Weights of a small transformer language model.
Size: 13 layers, width 256, 2 heads of 128, MLP 704 SwiGLU, vocabulary 32078, 26.9M parameters.
Architecture: RMSNorm before each block, rotary positions, no biases in attention or MLP.
Training: a variant of Muon for these matrices, 539M tokens, 16459 steps.
Each number is 500 + 40 x the weight over its row's rms, rounded and kept within 0 to 999. Layers, rows and columns count from 0. Numbers have three digits each. The size before them is the row's rms in percent of the matrix's.

# up: layer 4 MLP up, 704x256, rms 0.13, rows 626-692, columns 128-191
# down: layer 4 MLP down (transposed), 704x256, rms 0.069, rows 626-692, columns 128-191
# gate: layer 4 MLP gate, 704x256, rms 0.129, rows 627-692, columns 128-191
up626 101:525467519543467469518465461485540421515419544509474545555519397446500483489437440504491508496502462473561529500489485525413480475502510457477512487481491475509432407460424539459453506494521557
down626 104:523464506522548520466562532487503569561519512545498569551513456528527532567545456499550436582527521461547480510453553552484520493546455493445472485537516483555480451617459546498516589466523434
gate627 099:522518464441541497599583488483470536495480543502503450449512531499426495444445542512545515576527426502493441449478495519511534498580518497517482518532480466492520467502506478429522460510485471
up627 107:528478545461508453451498567514537523538485518434421500523476486523520504535481502520525543509450535527482506514505519507583452514492468489458491501479496536519469472483498503495487483430543509
down627 100:512471455561481506561558534509471557497470496631512456487521499513484549472480456537468552488501488503475491522518436432507514467482546536497586543506472503493522535480478588513528450517504488
gate628 100:551452437522478537545454462437489563489386482525496389493513509522498587464479476528525501501601527527541535493566482469453521481485417510519536551502530488502540505467559459519490492501507512
up628 099:551463473541496539564483538462424510501491598416474446530522488441530522513480577530503474547582495486483490426462556483555526460528431477517569590506503471525537502428512458508527476476479483
down628 096:424491493479524471490430530494537445500603468465487531511495458481440443532461507433542487480555455494462422507472477406612469477500466519482437499544457492492474494480519514529508492385467510
gate629 099:465451521481534492512489462502491473493475413491544489447518428519503505426501405488427478527526480549508508503418508481480480544553442556529489520459555505527463514516534506495489471541486495
up629 103:485526532552503465449529514529521459508469540479519461432463510361521550447504502472565577528563496573432466516493527548518467522466453560516521450529459446483545513519426428505558416480481455
down629 104:509462544463511507523446470538455451513411479459484454545550464455523490454548483458487439522485504522510547495466512507509442478531424513527461555493524452483444474422474568517445494514473470
gate630 102:508529505511508537415498473504508514444491499454521534542505483494486534482459527570431560476525474440548510515524493552474511532456537571554451499465502490478447492498518521527463519494453472
up630 104:481507502529433553537489513529531532543478531509436490494483443523543506452519575462506525537427529496416478461556517524497431523560499510535520557450512511553476555507582467466507480615440464
down630 104:478491542476478459446459495588555573527485452554430456500453502513540566463540584406465493513488456489495526528495479510447505448439490503394518510485446484550489515464489478530506478506520497
gate631 093:428536484453520517460500420446476475456466485499486541441511444536445499483517603501452531514528543478463474541480549463505481466485433565494557545511521506484489458470432493518470501494463524
up631 093:448512481502485479512517458437446441487513544560474483529455456523492608464542479459475493512500504517510431483519498569420481522438530524541551509564540517516418480543512490520519546497513487
down631 096:502524488459506447403527506495516478529452418518544505521568536516555481447480439575527530491540527469494468493489519440483542487427406531457519580471552516486491466443489380529506466492511537
gate632 099:520525505539471528497530484568547500504390456442521476455550433522512462502550497471521526519527549500491575541482544480526490388570433453530544467486424473543505571549463485478495481560485535
up632 102:483455513487507513548466512596554480481508397579405464539515504517491487516506505574473488469528471470513612508556489451512433475437494502508457583452418519587476548504562550483508483477548452
down632 098:515504405539493486468467449518496471568499490419465517511496540478500470516479539525468510465514479416507454549545436541447497478527426481568505501481539517493519492522423468544443489507538460
gate633 096:534459504372510500552497538464549509544473505509488475466543538582492491489488507554518543448555466494502501486567488501546481436545480498526552522503520546500503532556508487526496508501482486
up633 097:513426477570588516483480619483463519547440538508452497530489511439540572500438445426535464483506442577440524503509458437458497510498533562523527510486555529484500562479500522497502477495568526
down633 096:410471553490495448472476443474506503502441510507522430546518480545502430555514502493435505525508456575497479503506502548550484473481549473426549487490497548488524519495529539472492470497406483
gate634 100:575509433499406496534538435538547483476473523448534489468568550574501527507535463512479483528475488517521487416525451591485515512543571442473467471468479452490467399487518512470601538554415440
up634 103:523491485487465481510528504505464476484466516398508541517526536502496449504532452528534463553524496529561520417476481552487513515455526484414455455487468507455606461509521573579474516460533536
down634 101:508591468513542479502483511567542483519442540457442482541447551501486486457533515487494501492493515496516458448547473547541455521506528449496479505488451492487573527557550516461493496470483521
gate635 096:467533564569504494568521517454471497504426500460583506464493492487513420518533467520491491471497503550528493538514505564484508525445496491484461475519448427470473441444496442502483415526548459
up635 101:455446519527494527451435526510517516452524559479410527429514490522574506557502457521538478492447476483486458465596479510466448539534428505451490509483508472517487575554526528496556504420482536
down635 101:494553504537477484502488436461519521494526535451481504484581501511549561516538454531505515469501521492451543520467459481494513509462430538516530516472464535480507500556450509535505450404562551
gate636 098:460466475441472480577482434443495481433479519431435495527505485476474535592511490500565465522487469558512451467493528495496486526528581492490494501601604578520503471505560515395495483500454469
up636 098:509528500540537492517531465426538559553560549426532492521464466508487483452455510516492405447513531565443588504523488510475512521521554539528412492526513484510491443537518515476548553525496457
down636 095:460477488515415470506390441504505497559493478521480495480509512537498453496529522475477443560526429499548486527457490442557477513492527423492537528512496545454431538534519505450462496529539495
gate637 100:430430435452436425480476560543467486586564454499487512517491451468450553549544479509556477442531467491486482478500448495525460505522528478600517519526465508495416543541476365561521531487497523
up637 110:498555461504509544485466511454560500524533413454503484441465517557576490489539486561470479525479584432465463413598476517487501489514466542376535540474552457533570495525516529537461448477427555
down637 107:504496460518442508490522531389516496478539478443520517437495593525513445454600459530549431525372559489544479462562480487483521481493499508447559512476484464466538483532514541462473504505419522
gate638 094:520536555480559505543504604508503510520425548496440503519486522506483470503496468480468441576477502484437452474626530495503485477442526544490535442495488442459463438512535435477490538483467445
up638 092:537455494469502490496490525479459546553509486469459529533504514501439532437451489410406472524542491533532473548465533481498475493521524556455484463522502543539538548450477526467592496516553448
down638 098:470468528541445446574574535506476486508392554504475518525469547495526477451525436473522536585482526538456440396562513489476476459481520516548516421514453478418466514477571462520506531479402485
gate639 100:474490458519400446503488502522510556504528493441557532517482467524509463529506508512444552486552449463516503477584563464465462471385531500473504473502480487525532499493546562442539457514520427
up639 096:564546485438528498498482491497461506518448473516449510597515534546491543411519511485497465507486522452565553456479477459492539511473465577494469545509449477447510531639491556516389507473591578
down639 102:496459418538486495579464560527465529508502473472475527552550540509534477445510541471468437517498513464550528489583487486518495522470474580450490490489546504500511531483502513464486478513511510
gate640 099:538497467391485537540483484515482478538519429519547387491461503484530611513586477474479553646508540534494539532536493502446530500536472545511537440458502531513440513495555538477493550568496449
up640 102:530546495551499457576477442481495445444474602476525436504554518528444514554541517491558479571513459576486516543662439522503547468513507496520504464482554526511497459483520599490531504495533491
down640 100:445499499483499492489428485547396512431475482512497465569483495466516449580523512527537519459474456466487494522610502470484531487458496530513486501469509497522426474503551574461447468519449487
gate641 099:512518423511524540518537464528544523444463505513504589499514468537508486486489523504550519562503471582518487549544456455540511562520405517487490524526496483562537525477474457519570475470520491
up641 092:500492385515513527468545508439506520480559511437539459534483503560530494500502524459511462463494464458457391473457507416550449488547523553411546515484551495477431576466540481519538495500528454
down641 091:510529456460489555538562565478497601532451473506489529513562448462490565419474512476519504486450438528582493574469466548522549517511552493516480489516499467512583413412542477551466512473549531
gate642 093:432519556535520473521558467452471525492479500492436527529475581509539439500484471494469486535606492476565478496416458541484458547533547515564459473539527549520537506522457561489521514473520526
up642 094:562458514542438514475523551535466493479522508532544524478502438465479540513479490467483467489501498521533483540564541525507488488528496456552525510467381451508449555524502504518578450533438504
down642 095:466499426475560537541452539518462466480506466441491424502477559514479486489550569521453495560528480557460513457519524473443557495471490487463495501493579505493508436582513476477436521502497494
gate643 106:464488492550460474525529520546482556500555527464455428469529483504472434457542477565518526550502514588550461540419462541553516520524546502506555457512499489459528460462436490503530498510498427
up643 094:494434547516480490505552504499524476501516459573506505501523516518535456556542552424543457501425456489489557523492476448519452497498513505441553435527522511502480402488508565478520480518503522
down643 099:468511457474468466510520522555514566549430473470512469511588495483532452448496494480537511472449508550525425562410451503519503518473496482474457557501476444461481467431475450451562515541451550
gate644 105:532476502522498508463419454476467531470545455453511537501470455451461508451477448537508520508507502506500500531493521536530533447448443406514544499544557541550501483502515496507563478487432455
up644 105:487507534466566390468508524531503477436532487389481506445494447440472487427470495502510456522536552424592517508553533475577557423422485434549599548494508513554550484561497534494513492502532498
down644 104:520450469409522454490512465442555569459537485432525522481484451446524442522505432561553517489554556419513498521527495563550537504539451495556539526527487539492479497547541466488498464451539448
gate645 097:417517455587434535519476581515541540471414506552472466542489470535492468511460467491445490538494466535539545471541456478437453521538516537520444503540491432551420543463481601486501541487533490
up645 092:529422462450527469567495516531473500406519589541554499521530526539471475539468526522469459498426522510509557502510504530567424491483542492503492461520538469444452451493562509484465480541539502
down645 091:466537535505496513524509474496458538559587565489474468470457531497553504515513563518559492458532523505431481448513515456387568479554446439539531461524473524435582514484486516484500449514501504
gate646 097:494495587528488422502455455497521541464514498483410514491484617499472442503458565557486520486450442552525502523553583482478514521466521592602496527543551532432493508503517489515547475522508454
up646 099:504511447549579507566492488460536593452489530496545505523495556600520482475505497471451533402475459505555550566535470449484449490520437487546467561499508468561510582451512465474460548502476493
down646 095:517457511507538456485471532512467388494502523496435538485558494508446449404507539487509457495498561565535517515503533461515572409488494478445524466432476499531477465553602537529537519518519531
gate647 106:522558490504508483567507467451505538471418539555481545498526498536494464551524486491508594550514432523571499455396480478481482468514423469437523493552527572487525496549566507457516460529509464
up647 102:488527439531525562484548470496470488497470546426440501478440486549498547485507495503456527500497520475578542534421507493496514512473491502508493439523534471425471438559550542505551463514487520
down647 102:524594424451543535512491484576451506478501498547515484521525481562463472516463473544473560557496488510540520529499450458499493529523431510561562454524544539526505482475457511521493496566468492
gate648 096:549504511542573537496527503551415482502529528470528461505450542507472473536495460452534543509513478500510504459505555543480481472501521529480515437479529495520540563480507489497473495567477466
up648 111:512464427531469454451453500496449478566513512490545512529481532521590526513490466483457455582567442515461429494517500478550472503467506406501467444508502479536508474565455541553475497488511567
down648 106:501489492503445511505541545526521460549533532453506497463452546517509515455487528455497481511484490521528514501546498524526418512540549528481464453478478454566488480467519467597529437541482573
gate649 100:511477460534505494494428537460461517503454468447462551522554474518569565381419522502542585467524508456472506495465466526549479471455513465446459462483415527469470461521520464514500521500532482
up649 109:514472495586527483446566484544424499505460412500573553524490511482528577477481487518525582467513495464407525501473476477513530438471575460469504531563549492538563504457529468467546446512466460
down649 109:519503502418508471473501494522440541506422463463498492532531483547526554464519602493488475444506436565492495467509478568519463471484531423524467515491462514557517480543509460552487485431542443
gate650 100:476511426497535458462469533485462498449509500556489504464449515493473498529531528430466411625500512509501555524494573519563476523542536538472468514457468561452492411476532551550510554460471578
up650 102:466452486564555453470501514505473478418419551520519506508501508495575474597506501569517492548518495465404511518474539476484453499484452460508509439534501518500514464529453487557419501509497443
down650 101:510514479469483476508552504523555549571546473467531576438484565459507543527525512470508516527444510464547496493488538492542485491462470485476438450439530585445471487463528524562567567540491554
gate651 107:549419484488492404497496591513553555467481484476474460483485522489479550390507532538489492465523517607484429473548457504494470457478477482512495483517527484534513535479594461501543485501500469
up651 101:474530517552427495528512451572412446508487505532545464506509453552488510497536531450530472440522504513551422471440544542556426524492468451530443519403516488459516512466479480509525529532496481
down651 100:483552536445534536498441400430442515519533473482461466499547512482469487561509410484447490531495532482458574541491524544505542530524507506467493488558432499511469482465484536484432497541518465
gate652 106:446548504554532454496479487453502572512541563508466512527507484496552543478531493494493552493462568494492456534515447416399552466494464485532546483535491497567544550471501492508588496500520442
up652 104:564466520546490510543510535499533520513468538450488359482466548535463445431539472498539524465497509562539447532489543517595432417487526499518562547418502484540525515566531502527481505578471542
down652 099:568444459525481518547500500495580498479507513533460564546507522507382510540512541465478488411546527463545511479480430504508424525479449479493509515506540483497459469427462569493514453491533589
gate653 105:529476486489530449548487452506479472537522500508536556482467481497512530491427466474524553484447443506544446532515486499495500443477498491521404555468544484517514500484459459505577494525538554
up653 100:468514538467575492476425512506558560520455463451487516538508504501502574523493557563520527438521518480474537569526506484416483449430460462539524574560481516535479567522409443533553576541579442
down653 101:492540448417513479502526504526523583551570510468467528502457461437522575496568507487498498545542487531537447496519451544556473427560555435502466487403502463522506553451486440569520535516460455
gate654 096:437515508485521409524516524434480519474492475472459510514477471472522557495537507553463478512515522459476467515538455516470529481542536512536485485504474494485442591489592496538528498488563447
up654 099:572485470501459568530503499428524529573448477494484550500478474492494525489437506491519491508531549522483439548494522504541492453471496492519484530499448489542523485465502441453447434465508507
down654 100:443506515506496491519494555411552447531542471570499497483471449511510479484450489503524548539511485510553502496490495492492455532526459542460517525481529548533514480530467456609527457466487620
gate655 101:534505548502525443482545524532519446532538494540498562558593529538487520556583525503505502495532414526530508461438519452517497482477475502465595435512507458498466521524499460571391454532465518
up655 101:456482533451556525508520451522559480456629526481531494526553521480404505508469553467547510532484485477459494553439494520493481521509435523487551448462536479513469537457487526483578567498503521
down655 101:458441570584506454498495513535464431489475524467495481428564531510470476519499512503501539511503482510500541474541483480524451513487556420500516481437527579521532556455552540568503493438473560
gate656 100:493461436520527522520464522442559520515518553531493497515502525500581512453514507497471430468450486489500502517543481438383459465500588537498462496479425542454487516489515557486554554497475455
up656 106:570585499509524537482542457504498485444492502554468575488464508457523510569529553573546434500463541469518518528527461521537474509493525542438509494513499466497498487486452459512513445502551576
down656 106:514491463508535471497455523552483499546446538453456500494443473523504504440560494491530473555462402518488463527531527554477538441500463588439460481495462473467492538513547555480553562543452543
gate657 101:440426570492467524502544540468474432430475450651409530558478549556471531508565464448556498502506591534499472490506546475489455487509476469525493469500547526497555574501493453562480479492541462
up657 100:445523479551533503541527501532480541518478491466551531521510399451525535588494449517394488589598480588587472427500478470453504516550485496487485487501456487500489536522547519436591490462457453
down657 096:442503581498488490511436504517444469465464516522541537479509582511593513462457520580531471447518440479538488417595428473482456454475475516424526462528443513528488495474510433487538454510559504
gate658 096:523485474415487488483453470505504495502468506519494443533514536501474480466447486514550528495553427571505459443495496512436462551526487517485481473532479436481435452541465549468490538502467547
up658 097:457507536453519486548550559516521454521478469570493484529471516560499566513455532481514504514454467482472469516494440421436496452533541543526520481526540520502480477495450476446502481602505529
down658 097:474429537457495550525433471525517494418505413572463486548551537568523505489470489587535553444468461538478534492514449464521459579517493509534520505490537495462530504500490564492571499565510511
gate659 102:450431563416501453501495474467474466483467465571500484521504466516460529522486475511549523520594545556607431548485528480512475500479463503498491545515554540437478497466520536473423487520410431
up659 098:556513553560494485478407522507488482425540535559490465487489480523486448451534573546486506428529522511528587466499527527576555546527506508444508565465466484531547431534514430531546507508573476
down659 099:457555507444489538501463559523468512471528497483495544514459516504521534515458509500448470459461522444479510460500507422537490493536594444523520526445501579547500497554496505558551508404552565
gate660 097:533478441522570493487418548543543515511530516465423453474488554533517485469581502518509528489549402442449444433564521488500456493454477482467498498505522499510431454535532516540490502519490562
up660 101:464506528510467511467476522509512470498524527499509522531520437537546507486529545504495466496491502564510520487480486617517514510513514536560544574544499500503498527526493559524517516520545514
down660 097:529518559481519554500499602491439516439490490516521595483493531510443469460643539520486547496454505513449525465502545563533489483485496489486568493497428493458435526518431504414494557516550463
gate661 102:607483508606508547438536481516560493524587488496538553550440511460527537491565511476513536505481535502436448533453456522433495510409540543487508473414459488492514464490433560494496486482481518
up661 099:464531525475462552386503520528550536511511530578523495552471504497445501511455473519559502503562533510447538514500484484511458431537535477527536518467596498453463551468415490555519461483452519
down661 102:523510479454504497521529481600595475551580488564527494502480494509459559526455473571527552534528507480452503561485507470511521527482510544505521527508548456430547456488493525623577486538470493
gate662 097:493546513531487464489582497426469544500523575531473516430510457469552511565557507514443429456521539482538506503477442495463480511564474522467517508490507553481458556454538467453530560508537518
up662 096:542538522505523526521545497578496532443529567565538555492539518542497455486494490493536500447502448545515481524531584527551516445448431552504486511546480411445474427503502503519536543533473447
down662 096:547486551457514435463508501511516540495534539458468511517487500537454538495480539481487491452542542514470496462499529489523441573532582453427470449461538531494471510523494557428435448480558546
gate663 103:451503480515447539526508477514530519542504495456587495423452524530469524513562476506493564502491477504530428479457452502472507477480534501520627485473565502534449452494480516568523532405501427
up663 099:549546504504483468447558470594518478454487558587454532487499463498559538545492602533536429539433476555524525496562552595517480487550521504529476531519457445486517479518469450556491499510442477
down663 102:458443491542491491531533455436517558518452490570555516481510494485565491410499481423563510508517482502505468449491490468577471567484449574470499458508512492482552499518538570544520447524486558
gate664 098:459486429498534480558545547536518404402493476439415543486436507511472596511545527516559448567542527508513505553475445498573479457442454477508505511523489529476564473461497563480451552551550481
up664 100:496529501556516545420558438541448490473524516500502500448448424425518532486468513502541468492561556509504505557527539516438475481508491489557552524482466480537493513573525513528591500403488572
down664 098:533519560535487484460567487469466502490516477568523523493537517466476484487534507460454606557502533529519457511529522495452443494458513492540561489464516506553553474438454553550560476363505515
gate665 101:501556448521495488515448498434489494561518457556458521455541451470503468505480548403493465552502544444568496462459515522451476551561526524470476470473511437518455525536550516482521459535442468
up665 094:528506424518583548498514527510482478534573569535516489524522602477479532487446591481510532461588513565499588449553557520514415473537545520500491511452523439520513469481471530498438427541468531
down665 101:517471455495571563484544478565568487498517503479530509533504519538513514469517555542429485439552408518499540513497532466497467470447470516442537533516489529553535481467568456513490476429432551
gate666 103:555574487486473502510548463562492525467513555557536537532467492482532460528548466466532418458553567475438485414537481542491564457436491525519485452528508448439517467467506539436526558450493484
up666 099:467500402494500488535484544480478480495538426513546543481464453469523546493566458518566502439492511484530496495458390486449501453461543528492543525468455445522472515495503446508461558507504475
down666 103:476513506554536540446492460542470549514544538463571518576517546503483532533526526595483462494389472510474454480531509473487551465508508458482526509550475491494501496520570485448494485459493568
gate667 097:435511476533540508410539529481514468462536487456479486483514452481456559440525501508541540498449500542494487492448486543497518556491523566561524563493540509525429493449489553460454446543456485
up667 097:509468543452528566465522536590495428539471565434545523468568475529473450533494511448509539507521540519454442490482540498470508489515406450573495530491581516508467493539411532466444481545473524
down667 089:432507514565439502456531536500437498492431539532494511502597455455469574433495531454542498486519599596498543538471490546461517539532506513543514435489431488562427529479510612463470503560453486
gate668 089:433484498499545444428496488562466426451500512477500459490483506493485462548450509499479543489530502431523524501564504489405505489567471489558486540531520562462496495510512547482449515471552398
up668 092:476509463490494509535554514503521514433465425490486518488461515549500466596443490519552469516518423487499474523495494452467518526550430527478512541481538492489584482446476550434553477448568441
down668 090:489511424465532483422502509542525567468462568487500468499535512489468546536532468395487524413536436523536521469443525452469488494493480375495513533462498507472519523525556574411474521530441491
gate669 092:511541499488467542559489525407503507444431475484507528527494495516467503485458457496542513584507523406496520512532513483479489529501447510488484447533514528533511541452495484525462545505503410
up669 095:544566480467480495525528548495532485559555520441430426490542448543498473508526571475496441490505465484480495514476495462397481520530547590597450485519483544477487497507400519475495504473496539
down669 093:440546487541478551440472523496475488469490519502539567525491555439432447562463395434435508477536573511498473535511432489475525579493493465497440516517474489550506500551552453486499505585515427
gate670 095:469554513554504500537509521541553505487518502527504529472432566483457522563490515525506505524459508523511608501515460453525528544519575525499529441513474397508484479495453440523538463556518503
up670 098:493482513454519510509458473499517506542539465499521547534449504452439561602513475520523470505498505523574508465487440535526438551523579567473413495521474496489479479465497546487527484568475460
down670 095:466502520539501564540549541548452541508543508535431491499428517413514453486485479499528427500521446452507512545504579456453565466504505469557482569540543534503488573530454515528451534493480519
gate671 100:510535526497483465501453450438499509546483483529535476494549482486502535447589487570473511530520469463517487445561465486454485517522493508509543477541491508532562536559554519574480514496524488
up671 100:540422449409523413490473491402459550550466506540478445532483508499517507535528485492493480548518501512517440416470491473451464524581531451533494566520543469427519514481480556521459547513464510
down671 103:500465496458575469525430483505505514492520520550432458511499422421452531497581513552484424470513513507423569497540501486509498536533478463523468500445509565483502581467503561485510555529532505
gate672 096:489423501466489505498496550486515466500436536528494570500568461510424463464459496578510512530524502455474443521493510406483457523465471510499429469466551518516455398544497446461474473520473396
up672 093:459533467472462498533497537500468476526486480452485509511442584492567543405494501544512495402520538533416554492462602504430489514519506505481477541455426551487549543502484523527565472495478489
down672 097:518425508411540452398515538477553467440505419560491487494527449484489489490505474491518514556471512545545524480516512474507516516516553501493510538533519438506592487417512535484513528450582508
gate673 101:505510544530509542501504453554524473525538471482583518434496515503523477550566470507521507514476498554542499459540558530494468604473551534471472481556533392523481398539491497495555449481535580
up673 101:450548516461443529431515504476516519510478476487527547489549485448450531495555494462455551536461417531418531508527545513539506551550499522492453540450553533471515531466482433529515528496494468
down673 097:463463532455539519487523529558483503458501470433528470428551506566472425493422565406502455542535473571512457490472508519515477489537494506512436423480523529507444482448499490465488420505505440
gate674 097:525417511521561459516575517534422459547452542524498520508493452523512460495564521523424467568471466403400523489430490531508458520499571554490426493480515530513532563499511507480531463514524598
up674 109:483497517472571493530553448459424478504475540512501465466480493492543501478560497577449507485541504582496449501494517468505509562475476533492476520517467490478526551471539465547484469488491498
down674 111:552536480480527502551460411459569481494517471568483462460451497507448449472542470521512459464552537557549463496598543440448456531496548544512507428500501387494451426526492532453462470533557462
gate675 095:477494510471500555503514484416471494526475456512485418524461525528492524507462490489503480487563538577493544567489450521436503518590508556563479535505509525501503499538436491486497556505487548
up675 104:476482463517490565469473525519436526464557486456465454503497490456584550466438514534476460531462515466501492537451426509480450494519523545481568475462488521502534517515519452513537561433526516
down675 106:508518462513507507480492448569488521514532505463458478499492509492536499477461510505452486542447493484549512500565477442540426484528513493457602516474504584524498481518511452500536512490573520
gate676 099:492544544526503490508486565497453484547393503509485551537452476550479538491495499468515490446519583526513437483502482598482504483431487464532382498495514445470492486536462500505465451491490525
up676 097:500482474526459505543462585511504493519463476540462496567477485553566492489515484485529514513541452543486528521473497515458484468489609466519452538453447542535520418557470479453507498483512461
down676 101:543528518511462557568529445438460428528570466504543612497547549473513535544479497489592530537454530467454511473514506418457489482548525533540558515450542524491495544484544455516433464499489430
gate677 093:532546489477512503492504466499464541555500496509523514502466463458500484477497462502546460549464412469481518505516535528527505493464508543564500461495510502480459479451426487508480548469520465
up677 097:425494498456508521494505580550563492477527548465523495486540507506515546516545472557463549570554516531537503517473559507492502500426522556427468536579548488560559423528459519433501555455535589
down677 097:528559567490485447467519498528552535504441489485493459432511516488514464450472480480443484508443468492502480500497534527505436445552543454543447464474440467493473534548484543509525522570452539
gate678 099:556542504568459550494542523425489484503463509502485496469520498485549485448538420453514486562471490492493423465498543546486447507521533474444508513508443549503542442408500457492547463473422490
up678 096:458451547470529521499497511488483466498473510532490462500514474471455486477536529532445465564489543519466426432502384459496483554481550545550478381485547528463485482488487501449528484557552518
down678 093:479468463489493461500533486460589560510544430504521465455467521495585510552535477429545552473547482505460499477517527447489494545527519486552498508528563427473572515563505536513460559499492472
gate679 104:506538499426517454421440472495477517428490462543442524476476467445451420468487516518475451442496439428505497508563575542542518532545477527455484476556531508475468519510479501454572564506482488
up679 099:588496516573512453514497519432555483530426607467504530561455510453562470447428456476539550527499444551468455487515495523422520492517530449493487512525478488537560483418538450517462522551516537
down679 101:520507562484534495548530473491517549457524542460510448438553585506462468511446565504500494487511499535428436488567448495578503518515491478527506518506527517477441532530494422509512488480519515
gate680 103:539567515525468436591483426464483507458452550508532509551457511484509464509514543518561566429460547483555536454528523499460489511503493433476472466511557517488476535545485446463508492459446433
up680 099:514544509524503516472516553469528496508454471505432497479539508419482389504525499554534525540573570490493439486556534429490484524519491529538475521507500482445515517479515457538531492414519498
down680 099:491466507546453537401453394532517532570462471503512509483504448438479512494509506504409454514492483525455530504492431526465571495522506572501519549501522466583518490408440579517443496527514508
gate681 103:503471512576460469489505500514528511544431533525490465569551535514471551521554565539532459503467510517497477467546448517490531424480468539501459491536550521484443538527520465439504519535531479
up681 096:571493495502478506445452445505455481499462467500501511446499521456498518488543475412558481553463445530468428491508514498500457453486559492522518477535510510548511509559515447513457435453458536
down681 097:478464522418550571515551499479579482509494512496535519457492550475510502461415489494495545516491531447477506466466581492462508515474454551416477511516529513556513455522495482515491480493486522
gate682 090:475426469498556541483483502535540489494435413474521510490484442512481562547497483445510478487460516521522559555422497448470495465550507576544559575506489598496472439531514507531440517481490489
up682 094:529538581539584509523542556426536551531444499458547438475505540500517460508584541446507516505492601499528473450534492545499488472525533500566549481500451451495552539512412467449452498536468555
down682 102:481534524513556545434570549507490481501440465475512497495481487475513553485535502478497456497497535499494485559528454442522440473520509538544502514562464522496488494578518513511442498534556492
gate683 100:500480535490539423508517521525488489442580474438430501525491538538581580539515594453452466527517524466553511537510517523529500503471489505495474456501493544523518565544604456500544540510514489
up683 102:514496583485537520472537539448521427444448469448477472514519450514494480470480474514536484429469517514515548558491543497486539503488507452494442507481559533512489513490471484472490413533532483
down683 098:508567482500377418518500503516482561587498495556517510514410543477548460502466486610496523520514436529533373468474421587471507488534525542459452498559552495495499499529496416516614552424540477
gate684 103:442507519488496421556484494508522521454510466482545486507467505574507541499525478524515456458563474532512513531532542520504406488515487478480518464478528544475539550470546534439487441554520454
up684 101:420505485499491442451540456493463521511486487508521511502478392542474448493558468513588539516492463496522445502434469594459432611526515434480483471409486470460504372534542487441518468468453520
down684 102:560499489484525517540478533513433489561406491541478497470541522508548575471505443523421490523433515553489485499444456492459450464449499503484486524429487490505458535509499472536505528505470503
gate685 099:484476498481468476559554500475481567520425525438461417491518489474529523476568497487483453558522497490545483535490488530547505452483523544526455562566466537481535541569518492526486505480486480
up685 096:469502560562533536531550455535413554504496540521454508587501492461537535500528541483442513446453574434505483462495452404487524508477598456460440599459521569572452488536497449498463495590517487
down685 099:518457497515486509477466583451563417449460516562426474452431500531516532544526554415436489438478482483557496495496567563475540467506424414414405510558545492470518525515515467577538564407515510
gate686 103:424505598528498502576454493457518499448529445426571506484526557528474492515566579436485497490538507560520441562472497568536505515557473530429378481465511484450463461478552498552566467440498499
up686 103:479467436520490456489486548530450505464549479564420446542498542431419540505539474530493486520488533455483494510491466441466406451490484462499562433522454634547502554410540463554421508445498463
down686 099:470527512459559527465454496493567515586513574457444487559482474538510532479499488425500478485440532524501519524515501598564567503481540561479412453521537497512462468463522495481501444558480530
gate687 099:445502570471482497518522422459540500498554513530497457590468472477486465456559501502463477493483534523518436570523479515493489504412466544562518494561590507528431478499617546541552492468506524
up687 099:464467532524514459505508434509447503491470478505516396475513474539464450543492472545484498477560501486467466545632524438474557509448468503515473488477482505454532441542502474488542533538563511
down687 102:466562490525467502474417499499494444531437480508558459552461489453481494579474476505478497549530462550535483503533497389557442471495450498546522547457525492518506460464472489527448443515552467
gate688 106:516468469541484595492476518487502474472471460503499449452460492517506532539533508399537489573506502536512519515424518481532469511515478456460491542517485481510473463514481472469518495486520502
up688 099:547496503532541530529462484536530479504525544510528573393535444543526518536568468481529511506493504520516510544510471398507544421443466423499568512513500545464448441505530517520477444506471566
down688 096:478466498545455523466600494505471524418475556501493583498492553503488483602454479451496460480474465438454467509527541455459493496463558442462537469504495481475503568482542487465459508541455402
gate689 099:466479432552526450508455409574564493510464476492526479519471453522509486499454483423507483513439540521494558428423616535383479578443550535550489543454469509398413492513506490474496502523506557
up689 100:446513458465546439440532561481534536492510555436483491456588509548473581492555531523453520477486414434438454494497397486536510472497509474429516440554523568513564516483490563532505531470544447
down689 100:426549425511575515440529552560464511508520458429519487471542532618457535423466514516470522508588489511545493527397510483507541439523520482560604386506487459462531474512555550459445550472533525
gate690 093:518556454513454469451440421560408485525520470453489493522517479540499451515464562580485487461503541476518525531500512527489497505532533518501427536511515533510517541539509535542553461527439452
up690 099:500466457496550482492521541491508523488453555504494505499511546573511503510498586422479471489508478536395554474459523469572505559547491491510487486498448373495532505472409527469511496520503573
down690 095:540478443454515473503470487532504466520459470512452572569434467511553487585529507549522562439493482547506467556537498481475398479442436530508452550576522471439486521510508497539479511490481519
gate691 098:415497503509547469481576516609487458525408500500534449506539481525554475531542495525486547513483609470492476557538550504480503498564547471450454526484495511421452494445461532505464456535554574
up691 094:534550442461449492523447481423581462542517518484483539476457462467513454485420545522491446496494442510468500418523507544452516513432464507492547466507460454512541506484534436556522585451443454
down691 092:425501426510517440494514546465480568553426469488503432536528541509482496506536473469443548586503469487510477510521554591517538538455505504471507501487509507429542503590502477547557476492484521
gate692 107:476468539572569537489472529442489527446568503492445458484455534491470501514512442484511548585523546530502554505510558547509499527433528562408562475515464395428520514511504428476429454559537502
up692 110:534491436550528491476519472422567475524499566513431471502515573451524464526583486455523592533494531493532483449490551509520481518487510525492554500537496449529408496538532494521421482519507462
down692 109:504489532497481447457462500447489516510517551420460590535461523523490516427532581501490479449511558490586456476485496475478459515484491419522598607494468495547453551507549450537455477542508450